config.toml
d_model = 128
n_head = 2
norm_eps = 1e-05
bias = "all"
parallel_block = true
init_std_qkv = 0.042
beta1 = 0.95
lr_head = 0.014
seq_len = 512
doc_mask = true
Each number is 128 + 32 x the weight over the matrix's rms, rounded and kept within 0 to 255. Layers, rows and columns count from 0.

# layer 7 MLP up, 512x128, rms 0.551, rows 65-117, columns 0-63
[[153 167 221 133 142 171  66 131 109 104  78 154 112  73 156  51 133 174 146 123 159 126 118  92  49 251 140 165 130  84 140  76  52 188  76 138 146 117 147  82 165 155  84 141 158 102 169  84  77 114 107 144  90 118 120 130  96 148 144  92  83 118  87 136]
 [ 51 108 122 108 102 146 123  91 101  97 145  88 178 141 184 100 158 125 138 124 200 135 148 133 111 166 101 146 134 148  42 110 181 168 112 174 125 101 125 109 140  81 136 151  89 149  59 120 114  91 190 111 136  91 151 128 134  58 135 132 159  94 122  97]
 [157 180  92 136 195 117 176 119 203 101 132 111 110 130 116 139  94 150 123 156  88 152  93 120 103 157  92 148 155 127 104 107 125 115 149 162  73 117 178 135 127 147 145 162 110 158  91 136 114 162 107 122 131  67 145 102 176 139 116 130 106 175 169 156]
 [165  76 138 184 126  72 163 136 146 112 130 148  81 144 154 150 118  82 131 109 124 135  61 173 184 172 102 174 124 115 151 177 153 149 112 154 111  98 161 133  98 117 114 138 139  93 151 124 118 108 107 103 137 183 140 101 129 126  87 115 130 156 116 113]
 [146 148 165 148 144 181 110 144  76 119 159  94 156 114  97 108 150 119 166 128 122 148 117 125 151 128 157 142 198  95 157 158 147 125 132 104 138  90 156 109  88 112 144  29  69  97 112 103 165  98 156 132 195  92  76  94 158 144 138 178 146 158 152 149]
 [135 162 166 105 151  79 134 152 162 113 129 132  81 149 126 142 118 152 152 108 152 126 140 175 141 125 172  71 146  66 163 113 118 121 164 170  98 171 119 155 175 180 117  99 127  77  81 149 102  98 115 106 153 133 122 130 154  34 175  98  98  70 122 112]
 [112 176 170 112 137 185 198 132 152 124 133 109 120 112 142 125 120 165 152 180 104  18 165 161  90  98 106 129 146 146 113 128 137 162 160  84 165 182 101 144  91  95 164 189 138  86 135  79  69 159 150  44 199 178 118 141 141 127 171 161 101 117 133  86]
 [107 113 147 138  96  78 128 161 157 117 109 128  80  98 135 127 181 138  81 116  80 108  90 180 198 135 149  62 134 148  71 181 118 155 126 129 128  79 124 125  97 117 148 111 130 147 156 144 146 110 189  82 118 107 105 139 179 131 109  70 116 126 140 134]
 [141 192 110  92 168 126 102 175 140 123  84 107 116 130 135 169 101 125 111 165  64 136 136 153  98 153 116  97  80 128 169 120 172 110  66 128 199 136  85 126 162 112 127  93 103 170 117 154 124 109 100  25 126 147 104 111 114  61 114  99 179 140 104 158]
 [110 125  99 155 117 158 117 130 102 119 142 164  92 160 154 131  75 118 146 134 156 159 122 108 153 103 147 182 167  80 141 107 135 162 156 167 154 158 133 100 114 125  86 106 128 122 128  87 141 168 120 108 133  92  85 103 130 127 150 137 152 159 101 142]
 [143 111 119 127 163 126 121 113  91  87 135  97 123 120 168 169  90 114  97 154 173 127 126 124 172 101 115 140 128 141 139 152 160 140  87 169  64 116 154 143 138 193 157  82 204 156  95 152 134 121 131  99 106 131 144  86  96 134 195 162  98 119 191 107]
 [104 144  75  95  90 110 132 114  58  94 167  71 160 117 129 179 131 153  69  94  91  88  94 104 123 125 127 121 176  74 137 153 145 160 143 177 124 185 173 123 126 153 113 135 146 141 125 132 132 104 145 144 148 180 155  81 146 147 173 154 132 118 181 142]
 [166 124  98 155  85 176 112 106 137  62 133 188 161 116 175  74 121 125 108 113 163 150 150 151 130 108 120 116 104  86  75 159 176 136 124 178 135 128 107  93 101 116 121 131 100 159  85  72 102 122 130 130 106 141 118 120 141 115  94 148 140 115 163 107]
 [208 173  92 106 142 167 174 145 171 108  55 174  88 114 111 131 128  98  80  88 138  85 154 123 112  98 172 133 122  74  84 140 107 123  94 157  65 186 149 125 111 139 159 106 142 121 136  73 151 123 142 120  97 134 126 145 126 153 116 145  79  81 172  77]
 [ 74 163 216  78 134 178 119 104 174 144 154 135  83 111 113 111 162 134 146 208 165 177 118 174 101 101 139 206 145 135 117 129 102 142 178 137 172 155 142 101 125 122 132 138 142 154  53 122 144 122 134 115 116 100 107 132 167 130  85 186 141 195 112  40]
 [172 152 155 105 108 134 118 132 146 101  48 153  66 147 125 104  60 125 152 167 122 142 158 119 134 172 116 133  92 194 164 173 156 189 137 113 136 145 134  79  96 118  83 151 170 127 127 150  90 207  86  91  98 157  97 119 135  61 166  99 112 130 146 131]
 [134 151  92  58 145 146 152 109 112  66 124 118 173 148 136  90 165 155  67  71 130 160 161 131 186 137 136 112 111 158 153 111 135 165 131  88  86 121  36  84  71 152 144 115 122 123  81 113 132  80 142 148 117 135 117 169 108 111 103 141 120 124 122 136]
 [109 141 107 124 133  92 116 171 163 161 118 103 178 141  89 109 157 152 139 143 114 130  91 109 133 129 121  86 129 157  87 157 124 119 148 149 155  96 142 104  97 179 105  45  96 180 104 141  96 210  93 134 137 135  92 161 124 138 153 142  83 100 142 110]
 [ 90 105 144 118 137 137 172 129  60  99  99 139  75 148 105 135 153 154 146 162  97  81 141  88 135  84  95 130 135 146 125 108 124 170 221  34 103 101 126 129 135 120 178 118 129 127 134 102 146 100 101 179 136 145  75 145 214 180 175  87  80 129 159 150]
 [ 68 144 144 150 114  85  93 119 111 101 130 105 142 120 103 156 152 143 147 130 159 130  80 100 125 146 173 121 111 145 128  99 163 157 147  93 123  34  71 145 179 104  99 119 107 100 155 181 133 156 125 128 149  81 116  71 110  96 133  91 140 121 154  70]
 [224 151 131 111 174 180  91 114  98 138 160 170 112 102 164 117 217  91  96  86 130 179 105 201 125 136 104 119 109 149 168 143 150 133 146  55 121  74 117 136 108 111 110 141 126 113 105 179 188 121 150 121 100 129 204 128 106 105 135 175 111 195 125 119]
 [134 172 175 111 166  97  72 120 166 143 126 144 105 120 114  96 109 102 171  92 130 118 154 170  99 117 186 131  90  92 118 101 138 140 178 124 194 130 126 146 119 137 131 130 100  87 152 116  69 169 146 143 175 131  96 160 112 121 145  96 115 150 112 120]
 [184 138 105 108 112 147 142 145  91  96 137 103 140 111 133 115 144 101 136 149 139 139 144 172 150 163 115 134 114 148 139  83 149 138 166 150 188 129 158 154 100 112 109 141 114 106 135 226 136 162 174 143  53 197 121 112 127 126 112 150 189 152  52  72]
 [114 113  97  98  82 122 153  96 192 122  85 105 140 152 143 140 145 110 105 101 116  82 131 144 106 136 139 151  82 167  97  85 172  77 148 160 152  88 128 127 119  87 139  62 103  65  94 115 144 116 114 110 197 171 120 121 135  88 130 113 123 142 124 127]
 [116 123 138  84 167  99 122 158 131 143 164 162 158 175 151 133 131 135 154 122 107 165  77 134 143 127 135  96 169 108 127  69 158 157  96 142 111 109 124 140 133 150  99 137 177 185  82  85 165 135 162 105 146 129 151 177 125 104 178 158  78 123 131 143]
 [135 137 121 110 152 122 130 120 142 147 138 146 100 173  57 147 105 151  75 121 140 150 112 105 118 109 107 165  90  95 164 138 154 137 142 131 143  66 129 152 172 163  62 144 161 161 137 152  88 131 106  85 158 132  63 106  58 102 121 142 138  73 102 107]
 [112 172 153 168 108 142 135  93 109 122 135 105 117  87 100  94  93 108 109  68 120 122 154 126 109 120  91 113 137 154 104 133 108 153 175 162 146 169 101 184  96 144 169 120 152 129 116 100 188  89 109 137 138 119 104 181 121 136 115  84  89 135 127  98]
 [148 148 148 130  40  98  75 146 123 117 116 117 116 161 152 149 107  95 135 121 144 160 105 147 144 169 161 157 192 112 168  93 183 113 135 100 104 101 167 125 106 125 142 116 104 135 155 168 150 151 116 155 126 113 158  84 199 138 157 148 126 144 128  80]
 [174 105  95 163  56 131 112 124 118 130  72 174 119 105 108 110 155  92 141 140 125  88 137 145  93 107  94  96 157 157 110 125  90 119 119 132 163 168 117 161 174 152 177  82 129 170 106 154 152  82 105  95 100 176 134 133 116 190 102 190 122 147  52  82]
 [170  93 204 115  85  89 124 144 104 144 134 104 103 137 163 106 143 163 109 112 106  93 171 179 120 126 145 155 107  87 100  96 148 153 151 141 134 123  82 162 136 111 171 135 101 120  76 120 116 135 116 130 159 116  84 135 116  58 107 186 120 104 127 164]
 [157 142 121 128 163 117 145 104 133 149 138  48 187 140 178 108 151 156 121  66  98 143  90 171 145  76  88 115 148 103 106 144 237  98  81  57 121  99 159 109 139 124 123  96  78 155 165 132 102 126  75 103 130 100 144  98 159 125 110  75 141 169 120 133]
 [168 166 135 157 154 105 137 102 160 140  99  78 169 149 127 159 129 203  82  99  91 171  97 102 145 126 142 186 110 104 170 147 100 159 116 102 144 137 142  79 113 164 100  96 168 118 111 158  93 180 133 166 134 138 117 113  77  85 109 112 142 137 129 133]
 [146 141 111 121 146  57 159 112 134 156 108 133 123 109  67 153 114 185 119 141 106 154 120 162  87 121 150 176 174 142 131 191 128 173 169 166 103 150 103 151 126 147 105 146 122 132 161  91 105 111 135 134 162 159 109  86 127  60  73 145  99 103  96 156]
 [138 139 185 119 123 131 112 166 156 134 177 176 131 111  76 103 185 120 124 100 140  96 113 123 125 112 116 159 118 151 109  67 133 120 176 125 146  75 130 112 134 152 146 154 140 147 114 164  77 101  85 125 108 171 144 119 140  76 124 146 131 126 145  98]
 [125 140 160 113 145 167  98 156 124  76  97  63  72 152  95 113 149 133 179 121 118 163 203  76  88  95 133 115 132  84 100 146 144 113 129 156 196 177  89 171 125 105 128 128 104 189 195  96 138 162 104 109 118 163  59  86 136 132 134  78 147 132 102 115]
 [101 177 126 139 123 141 180 139 125 178 123  88 147 153 102 147  80 171 129 109  80  29 163 131 115 108 149 167 174  97 102 167 131 121 132 163 107 188 153 119  86 123 122 109  67 127 152 140 134 108  95  99 153 135 142 107 144 123 101 116 128 170 113 113]
 [128 169 129 159 116 157 120  55 119 105 119  93 128 159 224 149 121 129 141 144 124 128 154 117 132 116 122 112 105 124 125 107 103 227 113 139 212 180 115 120  63 122 202 104 141 112 108  66 177  97 103 102  97  86 131 160 128 109 129 133 165 118 126 180]
 [151 180  65  99 132 113 100  53 165 168 121  89 143 148 103 198 159 110 128 130 132 103 151 134 100 100 109 103 134 111 176 100 100 128 152 158 136 106 157 146 120 196 137 135 114 149 158 117 130 113 170 137 143 148 100 101 109 129 167 141 130 131 124 109]
 [135  83 120  88 107  85 154  96 158 145  80 143  80 144 163 142 108 154  73 148 100 108  63 135 126 144 206 146  92 127 161 192  98 102 109 115 135 189 116  78 101 110 134 171  88 143 136 125 145 156 139 120 152 139 109 137 143 141  77  73 147 117 108  93]
 [162  94 120 121 107 106 126 100 141 141 127 146 107 171 196 170 156 210 168 181 104 138 129 156 132 113 130 124  89  91 153 137 172  97 169 140 160  99 132 152 141  79 114 134  93  98 128 108 115 103 128 138 190 126 105 149 150 150 167 107 175 135 132 108]
 [147 164 124 103  64  77 118 150 111 172  91 126 142 212 139 127 111 117  87 184 128  50  97 138 211 131 128 174 198 147 146 138 140 135 142 150 140 120 110  94 183 147 148 141 132 164 131 136 117 147 171 121 103 111  91 146 114  88 188 112  90 165 173 145]
 [155 136 133 128 169 153 117 170 101 118 149 121 138 102 149 131 111  71 135 124 133 149 174 133 110 176 118 110 170 114 119 106  84 146 152 143  97 123 123  79 100 141 108 158 162  97 102 141 183 162  53 134 126  80  92 107  57 176 139 108 171  77 130 103]
 [117 170 207 168 155 163 110 138 160  83 167 135 191  98 123 101 136 183 147 137 153 175  20 175 153 155 125 149 167 140 138 148 137 147 118 147 123  93 105 116 149 165 126 110 164 116 122 162 153 141 142 108 121 169 151 103 151 169 104 137  85  90 148 117]
 [144  98 136 107 118 150 176 106 168 123 125 141 102  94 128  74 110 103 132 123 126 218 123 162 113 147 142 101 141  83 149 156 140 134 129 176 165 169  99 150 167 126 127  25  94 165 186 101 123 109 165 137 141 170  97 138 150  64 136  83 105  75 146 152]
 [141 139 150 150 143 132  78  64 177 118  48 145 106 122 171 150 172 123 116 146 123  64 116  89 241 105 121 128 145 182  37 123 127  97 119  77 163 129 143 130 139 152 178 116 106 122 118  76 192 128 136 129  68 113 159 179 101 100 181  64  70 174 191 112]
 [156  98 103  97 178 176 118 157 170 103 112  80 126 133 105 123 196 102 161 115 122 120 128 121  57  93 151 129 102 131 192  98  88 170 170 169 165 137 103 147 136 158 129 160  96 127 144 135 136 125 119  83 157  87 145 119 154  66 158  97 156 139  74 147]
 [147 148  85 158 141 126 153 119 174  77 153  96 107  81  93  71 166  97 119  86 153 133 109 105 135  98 123 169  87 103 113  96 141 108 130 154 109 138 137 133  98 157 125 130 103 209 164 168 110 143 152 143 158 149  92 112 210 153 138 103 101 149  73 146]
 [132 104 205 125 112 152  96 160 107 174  79 109 143 122 177 170 142 166 114 182 118 141 179  91 129 120 126 101 140 158 207  90 140 158 163 116 102 117  96 114 139 134 141 175 104  89  72  94 137 109 124  24 152 132 175  82 158 167 130 148  95 165 103 153]
 [165 113 152 163 160 151 151 119 152 155 168 169  68 177 157 134 149 152 152 117 115  94 173  92  80  94 143 115 102 138  77 163 186 157 100 123 156 107 111 100 178 104  80 117 102 172 125 112 119 136 160 112 113 173 131 175 127  40 137 144  64 154 168 138]
 [161 139 199 108 115 132 154 111 195 150 100  72 115 177 156 107 155 122 135 112 155 219 148  58  85 137 142 177 149 108 131 114 124 114 109 143 115 132  73  86 161  78 145 120  80 132 164 132 100 187 117  60 135 171  68  73 158 155  77 122 110 117  98 146]
 [186 115 119  91 122 102 199 126 115 179 124 116 176 116 193 166  99 141 111 112 127 155 145 124 133 118  88 136 152 133 148 121 153 106 163 159 134 125  68 107 109  98 129  83 154  64  86  39 127 141 115  72 155 121 137 139 132 117 196 128 172 188 144  87]
 [176 124 141 106 146  80 196 150 114 127 149  66 149  97 112 162 147 109 135 141 148 103 196 108 157 123 106  88 212  82  98 146 133 180 124  96 152 195 115 158 127 184 186  81 159 117 156 157 180 125 113  86 159 123 116 121  80 173  95 142 152 123 171 160]
 [106  95 139 132 131 124 118  79  98 122 118 117  49 129  97 144 100 196 146 142 131  48 135 107 172 144  92  90 135 112 129  67 101 151 173 136 170 104 123 113 113 107 110 128 130 144 128 124 142 102 173 144 117 137  96 147 142 163  33 112 123  91 133 117]]
# layer 7 MLP down (transposed), 512x128, rms 0.574, rows 65-116, columns 0-63
[[ 59 100 120 133 167 114 129 112 167  91 119 188 114 140 124 162  99 129 135  82 112 139  73 179 110 122  84  98 125 146 106 149 165 138 125 162 106 121  86 149  94 161 152  96 128 167  77  97 154 150  77 162 154  88 140  90 120 117 114 129  96 107 149  72]
 [138  69 128 124 131 153 142 104 128 145 145 119 185  57 142 123 121 137 182 154 201  58  85  97 109 118 101 142 103 136 119 113 153 112 221 166  89 124 120 110 149 143 187  61 144 130  81 197 182 126 166  85 158  10 140  87 155 103 166 123 110 202  83 146]
 [147 177 184 148 122 132 101 110 129 135 129 153 116 120 163 126 123 150  91 150 143 109 142 128 160 106 152  75  97  76 191 106  96  84 101 114 130 116 129  52 122 123 154 136 145 179 178 182 169 140 135 101 130  97 130 113 143 151 148 109 178  83  93 108]
 [ 86 111 100 126 112 102 124 120 103 126 119 116 178 137 152 104 120  91 151  90  95 141  77 130 158 132 128 146  77 149  59 179 172 200 136 131 127 152 171  92 201 119 189 143 131  80 100 100  89 121 124 132 114 145  92 157 108 172 217  97 154 134 124 105]
 [115 124 194  94 147 152 146  99 148 123 130 138 131  94  57 123 163 180 149  87 145  93 132 165 109 108 132 153 161 132 127 109 129 147 113 143 152 158 126 198 144 116 100 122 102 103 170 122 141  91 140  62 219  89 190 135 121  70 132 109 113 104 150 132]
 [118 129 119  86  64  69 112 125 138 169 133 111 128 172 104 157 158 158 163  96 105 143 124 100 149 150  83  43 160  92  90 135 201  98 110 163 147 103 101 143 145 177 181 106 168 107 126 138  66 176 189 106 179 127  66 112 166 139 132 112  90 173  80 127]
 [ 84 115 140 184 116 132 197  94 152 130 105 170 142 114 107 109 148 107 131 137 115 171 153 133  90  66 140  89 135 114 105 100 162 155 124  92 133 123 106 163 130  25 152 172 141  98  98  97 130 100 100 134 166 166 118 173 163 107 114 166 147 131 122 173]
 [106 113 134  80 150 152 131 186  99 144 159 154 138 112  86 178 131 123  63 124 169 120 149 136 137 184  97 132 137  91 140  91 168 134 114 151 200 124 104 156 114  99 172 121 193 144 191 123 134 127 106 204  92 150 129 105 121 205 118 102 130 124 140 180]
 [ 85  98 117 105 130  79  74 132 135  31 137 143 117 139  51 131 126 122 133 101 131 108 113  92 172  99 192 111 143  96 145 146 142 146 152 104 102 115 179 159 149 119 123 154 118 123  98  67 119  45 102 215 144 143 139 136 125  90 175 130  99 159 148 130]
 [ 61 130 137 133 186 157 113 148 163 126 109 112 172 130 127 152 171 116 183  98 112 150 159 173 193 129 113 138 140 158 130  73 141 170 188 136 151 123 172  94  88 192 187 129  96 139 112  76 153 132 146 193 114  93 157 127 118 107 113  99  60 177 139  81]
 [157  56 129  75 154 131  86 157 201 103 159 150 155 142 112 141 156 125  53 146 107 150 122  91 104 139 168 162  92 134 110 157 195 123 190 127  85 181 174 122  95 139 137  75 139 106 130 112 100 156  84 115 145 237 126 111 145 135 140 104 159 140  73 122]
 [130  94  89 132 148 101 165 108  74  96 135  77  48  78 140  90 122 140 105  71  52 104 132 161 180 168 143 160 145  87  90 119 149 143 121 121 141 135 121 141 146 188 152 111 218 198 112 130 129 121 125  80 107 152 110 150 135 132  62  84 168 201 255 137]
 [140 102 137  91 120 133 120 175  71 172 226 168 107 128 117 128 118 112 166 148 131 153 112 109 161  62 158 127 114 152 136 130 138 136 142 120 171 140 159 119  69 144 157 106 134 164 155  81 163 144 112 145 138 150 144 161  65  73 147 142 185  96 101 150]
 [127 133 118 114 189 175 129 113 136  95  88 168 169 128 174  92 170 116 120 155 137 146 168 130 153 119 149 177 122 114  91 246 135  72 155 148 131 144  99 119 116 151  83  90 122 200 112 111 116 133 168 120 122 115  90 173 144 119 138 134 195 130 147 185]
 [ 90 121 151  95 107 192 134 156 108 111 147 108 120 144 153 149 152  88 168 107  82 130 110   0 134 136 149 143 106  35 192 166  99 101 108 151 115 208  54  64 180 164 116 135 102 124  46 197 144 130 142 142 107  86 186 101 136 119 106 118 117 172 101  92]
 [158 117 118 182 120 111 197 110 158 132 164  76 114 126 135 113 141 119 114 120 139 143 114 170 153  91 140 139  71  90 132 144 139 139 130 129 147  89 119 136 135 175 134  99 145 134 136 111 134 157 127 155 103 117 153  95 169 151  23 152 145 128  97  94]
 [105 179 163 127 140 150 125 132 173 153  97 134  79 119  62  99 124  91 185  98 131 136 144  89 119 149  85  89  72 195  96 149 139 116 113 175  92  62 136 170  99 141 119 137 147 113 108  74 133 123 130 116 143 128 200 150 175 136 133 149 102 101 116  67]
 [ 82 106 126 120 155 119 189 142 121 170 105 111 156  64 162  43 156 148 123 127 172 125 106 178 153 123 175 127 173 110 113 121 118 139 136  75 152 119 121 116 171 134 128 160 138  61  47 105 100 110 182 111 143 164  96 110 127 145 139 112 125 140 102 143]
 [108  68 144 133 156  90 132 129  87 124 151 161 158 120 142 109 155  83 158  84  94  98 148 128 171 119 107  92 104 131  66  99 148 134 112 113 167 152 155 156 175 126 125 171 106 125 118 138 111  48  95 173 137  92 102 155 111 118  79 119 129 129 134  89]
 [122  86  86 161 151 127 119 148 174 110 104 116 101 150 187 165 133 127 121  80 136 112 154 111 137 146 190 138 122 138 158 152 175 110  96 121 131 152 136 120 101 150 184 125 153 143 132 123 116  65 114 135 138 154 144 108 145 125 113 144  94 136 142  97]
 [125 119 136 137 146  68 199 156 151 136 112  76 161 123 170 138 109 162  51 141 138  57  61 139 139 132 157  94  79 132 130 161 129 188 143 124 156 155 115  64 185 178  88  31 142 151 129  89 115 168  56 150  95 114 137 140  94 103  90 145  63 174 101 105]
 [102 160 181  69 123 148 100 179 124 189 146 112 109 127 125 186 133 101  86 114 112  82 166 145 120 173 105 110  96 133 151 120 173 133 164 163 113 184 135  86 123 165 175 216 117 109 138  86 125 128 101 147 112  94 121  77 115 174 137 102  80 114 130 128]
 [148 105 163 118 119 120 143 115 113 217 138  77 103 175 142 160 114 153  92 133 140 102 115 149 153 192 122 116 143 138 118 128 118 120 100 134 151 136  70 142 127 134  95  88 169  95 135 169 201 147 173  87 143 160 147 151 109 122  85 144 114 146 142 116]
 [149  98 110 117 123 159 176 167 186  81  83 158 178 145 108  88 219 162 112 102 148 133 144 173 145  97 153 148 173 169 111 129 160  45  94  59 133  73 167  97 123 118 169 121 124 155 181 158 123  52 111 174 148 140 161 190 143 110 147 149 155 113 129 147]
 [110 149 148 165 121 178 183 100 168 119 114 146 135 125 120 119 154 144 117 146 119 128 101 109 177 130 119 131 155 141 163 163 150 119 116 135 165 163 133 101  99 109  98 201 181  86  82 130 128  96 107 116 140  98 141 119 146 100 101 114 142 137 127 133]
 [162  26 108 153 138  41 118 165 174 153 139 123 110 138 122 161 111 126 134 142 162 108 166 101 139 151 133  96 136  99  99 110 175  47 129  88 136  99 211 150 145 110 147 111 184 101 147 152 146  85 122 160 155 141  82 127 141 164 131 123 112 132 104  80]
 [131 127 145 166 127  72 137 132 171 178 123 156 176 153 118 106 117 123 140  80 121 100 177 109 160 130 171 152 188  95 106 119 151 144 125 103 107 129 183 106 107 139 126 133 151 138 180 155 176  89 156 134  77 142 127 113 110 142  79 136 152 136 106  96]
 [ 54 158 135 101 131 123  69 155  81 122 112 137  97  60  98 147 174 120  97  99 180 106  76 161 132 129 112 126 162 114 112 154 159 125 119 102 167 106 145  80 160  59  97 195 145 112  98 149 140 132 142 178 132 162  95 188  83 116 107  79 114 125  97  88]
 [176 145 122 109 125 155 148 132 134 129  91 145  58 150 126 166 133 119 125 150 126 104 182  68 132 170 138 169 110  53 177 139 128 173 101 128  93  91 177 127 164 124 175 111 128 179 172 144 151 120  77 148  98 151  30 135 110 109 109  95 122 160 109 161]
 [172 174 132 116 163 104 121 116 147 114 166  91  77 159  69 119 142 127 129 140 141 109 160 196 186 117 140  94 121 103 166 106 147 159  72 149  97 148 122 122 107 170 146 155 137  96 109 173 143 133 103  83 112 106 155 192 150 137 174 116 102 147 139 104]
 [156 132 132 116 114 144 141 170 132  83 117 128  94 133 186 155 101 103 145 155 114 176  80  65 163 145  96 161 167 124 137 118 169 125  91  95 164 103 197  47 133 160 137 149 176 115 110 132 113 170 124 133 119 105 126 137 106 103 156 140 120 165 114 179]
 [123 165 160 138  99 150 144  87  96 127 108 151 142 123 153  86 163  89 121 142 151 137  57 195  97 102 187  91  62 140 143 135 115 151 101 111 142 179 115 140 144 145 123 197 114  90 144 117 104 142 112 140 189  74 137  82 114 120 131 171 115 163 126 147]
 [153  89 136  89 157 136 122 109 106 195 114 157 106 177  84 136 164 105 139 143 109 176 154 154 125 145 129 148 138 106 144  93 125  85 127  95 112 127 131 122 168 166 105  75 113 132 171  59  52 108 136 107 129 129 109 135 152 141 104 149  66  36  60 157]
 [130 101 122 136 107 147 108 198 129 111 105 105 124  88  88 116 117 119 145 114 182 115 137 147 145 193 114 141 140 140 133 145 136 155 124 143  51 141 118 135 145 140 125 114 122 118  98 119 124 147 114 142 111 126 156 103 114 119 119 130 135 160 156 139]
 [134 120 143 133  92  83  92 128 136 175 130 157 129 157 157 126 191 133 123 126 108 162 123  64  97 140 213 192 156  78 102 100 164 192 169  74 192 120 150 132 133 102  86 139  60 118 188 191 176 126 169 133  76 147 125 121 167  95  90 115 148 134 162 134]
 [101  90 125 125 163 159  86 103 145 155 154 155 152 130 173 100 143  98 109 100 120 167 109 115 125 170 134  62  99 183  87 217 168 151 136 151 131 178 110 131 131 172 140 130 145 106  81 139 106  85 177 144  73 119 129 103 114 153  94 120 120 149  81 130]
 [154 110 138 139  91 110 138  92 120  92 134 126 137 150 141 186 165  96 128  98 152  73 141 187 112 117 139 193 103 136 132 137 147 144  97 156 172 161 126 108 111  95 183 114 148 167 103  75  99 143 121  57 114 143 118 104 126 176 182 133  88 122 135 106]
 [150 111  85 148 154 131 138 139 121 154 109 128 102 100 117 157 110  77 110 125 190 108  74 141 115 222 159 165 127 156 131 177  99 154 116 128 146 140 173 120  80 127 120 132 122 111  72  70 125 115 111 120 128  80 144 159 106 142 112 139 143 161 149  72]
 [ 70 130 151 176 133  97 160 149 103 150 112 160 125 134 169 107 150 116 159  95 149 110 115  82 144 130 126 105  90 151 100 117 133  88 190 117 135 150 176 169 100 111 168 158 188 131 114 101 109 109 146 120 149 140 146 138 117 105 143 136  56 140 105 153]
 [118 142  99 105  91 160 117 161 127 109 127 124 184 122 107 119 148  85  58 145 191  89 159 160 158 160 120 146 154 140 146 129 161  97 158  56 103 119 130 130  75 111 102 113  85 122 159 147 114 146  80 113 112  85 147 106 135 103 104 133 162  66 106 131]
 [ 97 154 154 161 126  92 112 129 115 172  78 105 150 102 152 175 110  97  80 145  91 148  92 180  64 145 174 103 113 174 138 125 101 169 178 148 109  94 136 121 195 114 136 103 129 115 130 122 126 109 161 168 121 151 100 117 143 116  94 156 121 157 124 134]
 [ 86 142 120 119 109 128  73 100 131 151  62 154 109  82 105 112 164 125 132  94 154 143 144 130 194 137 171 171 116 161 163 136 155 114 172 123 132 113 107  85 172 108 177 135 119 126 156  94 129 161  79 133 125  78 147 161 114 135 140 104 140 125  37 144]
 [121 126  95 126 145  76 108 138  92 114 130 115  43 142 138 166  86  99 151 102  73  77 160  77 102 104 152 117  94 159  91 153  89  98 127  90 179 187 127  96 166  86 126 170 175 119 133  97  87  85 123 122  97  67  75 129 153 112  82 105  85 190  44 135]
 [ 94 108 127 111 103 113  74 121  73 122 115 176 152 131 127  99 133 103  74 115  63  54 110 144 115 137 106 126 147 108 146  99 202 107 152 136 105 138 176 172 134 103 170 117 137 115  86  99 159 144 173 119 126 112 136 119 117 141 143 144 106 156 161 158]
 [171 108  87 173 147 113 146 151 159 125 115 133  82 132 134  97 157 126 147 110 111 129  91  91 157  81 161 209  73 146 156  88  57 151 123 121 195 153 187 111  94 113 145 146 102 174 118 137  85 140 123 139 146 139 122 121  85 165 154 176 136 165  70 113]
 [133 227  97 180 106  87 125 100  82 127 118 195  55 132 134 113 126 138 137  89 109 130  95 132  76 163 127  67 149  94 156 119 105 185 138 116 148 116 112 142 145  76  72 198 176 119 171 190 140 138 117  87  88 139 110 121 124 163  81 116  98 139 150 112]
 [ 86 206 120 150 143 106  95  84 125 144  89 161 141  80 127 138 135 143 167 165 103 102 128 172  96 119 115 156 157 140 166  97 177 119  67 113  86 142 131 147 185 140 139 118 121 110 137  72 127 145 156 118  69 130 166  96 146  82 144 116 135 105 103 175]
 [139  91 187 157  82 124  77 176 131 155  71 130 114 117 132  58 100 141 228 133 109  90 159 154  69 136 129 180 120  68 128 126 198  69 136 152 169 114 148 185 128 130 130 113 162 141 183 173 121 148 207  90 116 201 128  88 160 176 139 124 104 130 146 128]
 [135 120  68 125 114 146  82 138 119 162 154 129 166 128 108 192  72  53 115 101  88 130 175 118 126 139 119 111 154 100  48  97 114 141 142 144  84 100 145 110 103  85  95  95 133 118  91 130 150 101 102 124 118 148 172 166 136 173 129  85 122  98 180 121]
 [123 106 125  93 182 108 158 153 190 110 112 138 112  73 131 134 170 114 141 140 124 175  76  87  98 178 140 138 118  72 111 145 134 140  76  96 147 107  76 126 109  88 164 235 106 128 131 140 159  99 137  55  72 147  80 136 141 101 170 144 189 180 143 122]
 [158  40 104 144 135 160 161 145 163  88  48  98 150  79 119  92 191 118 101 186 171 163 122 157 118 138  90 175 109 106  83 165 198  86 207 138 118  95 128  82 128 160  93  93 137 162 127 101 105 128  90 182  85 171  58 183 157  87 161  63 128 139 182 149]
 [209  69 162 216 170 163 153 138  74 140 123 107 106 135  82  52 107 195 172  89  84 135 173  96 122 112  94 189 127  76  86 154 129 118 186  83  89  98 190  68 167  97  89  63 178 143 108 131 106  68 128 207  79 174 127 162 113 247 126 128 142 165 133 160]]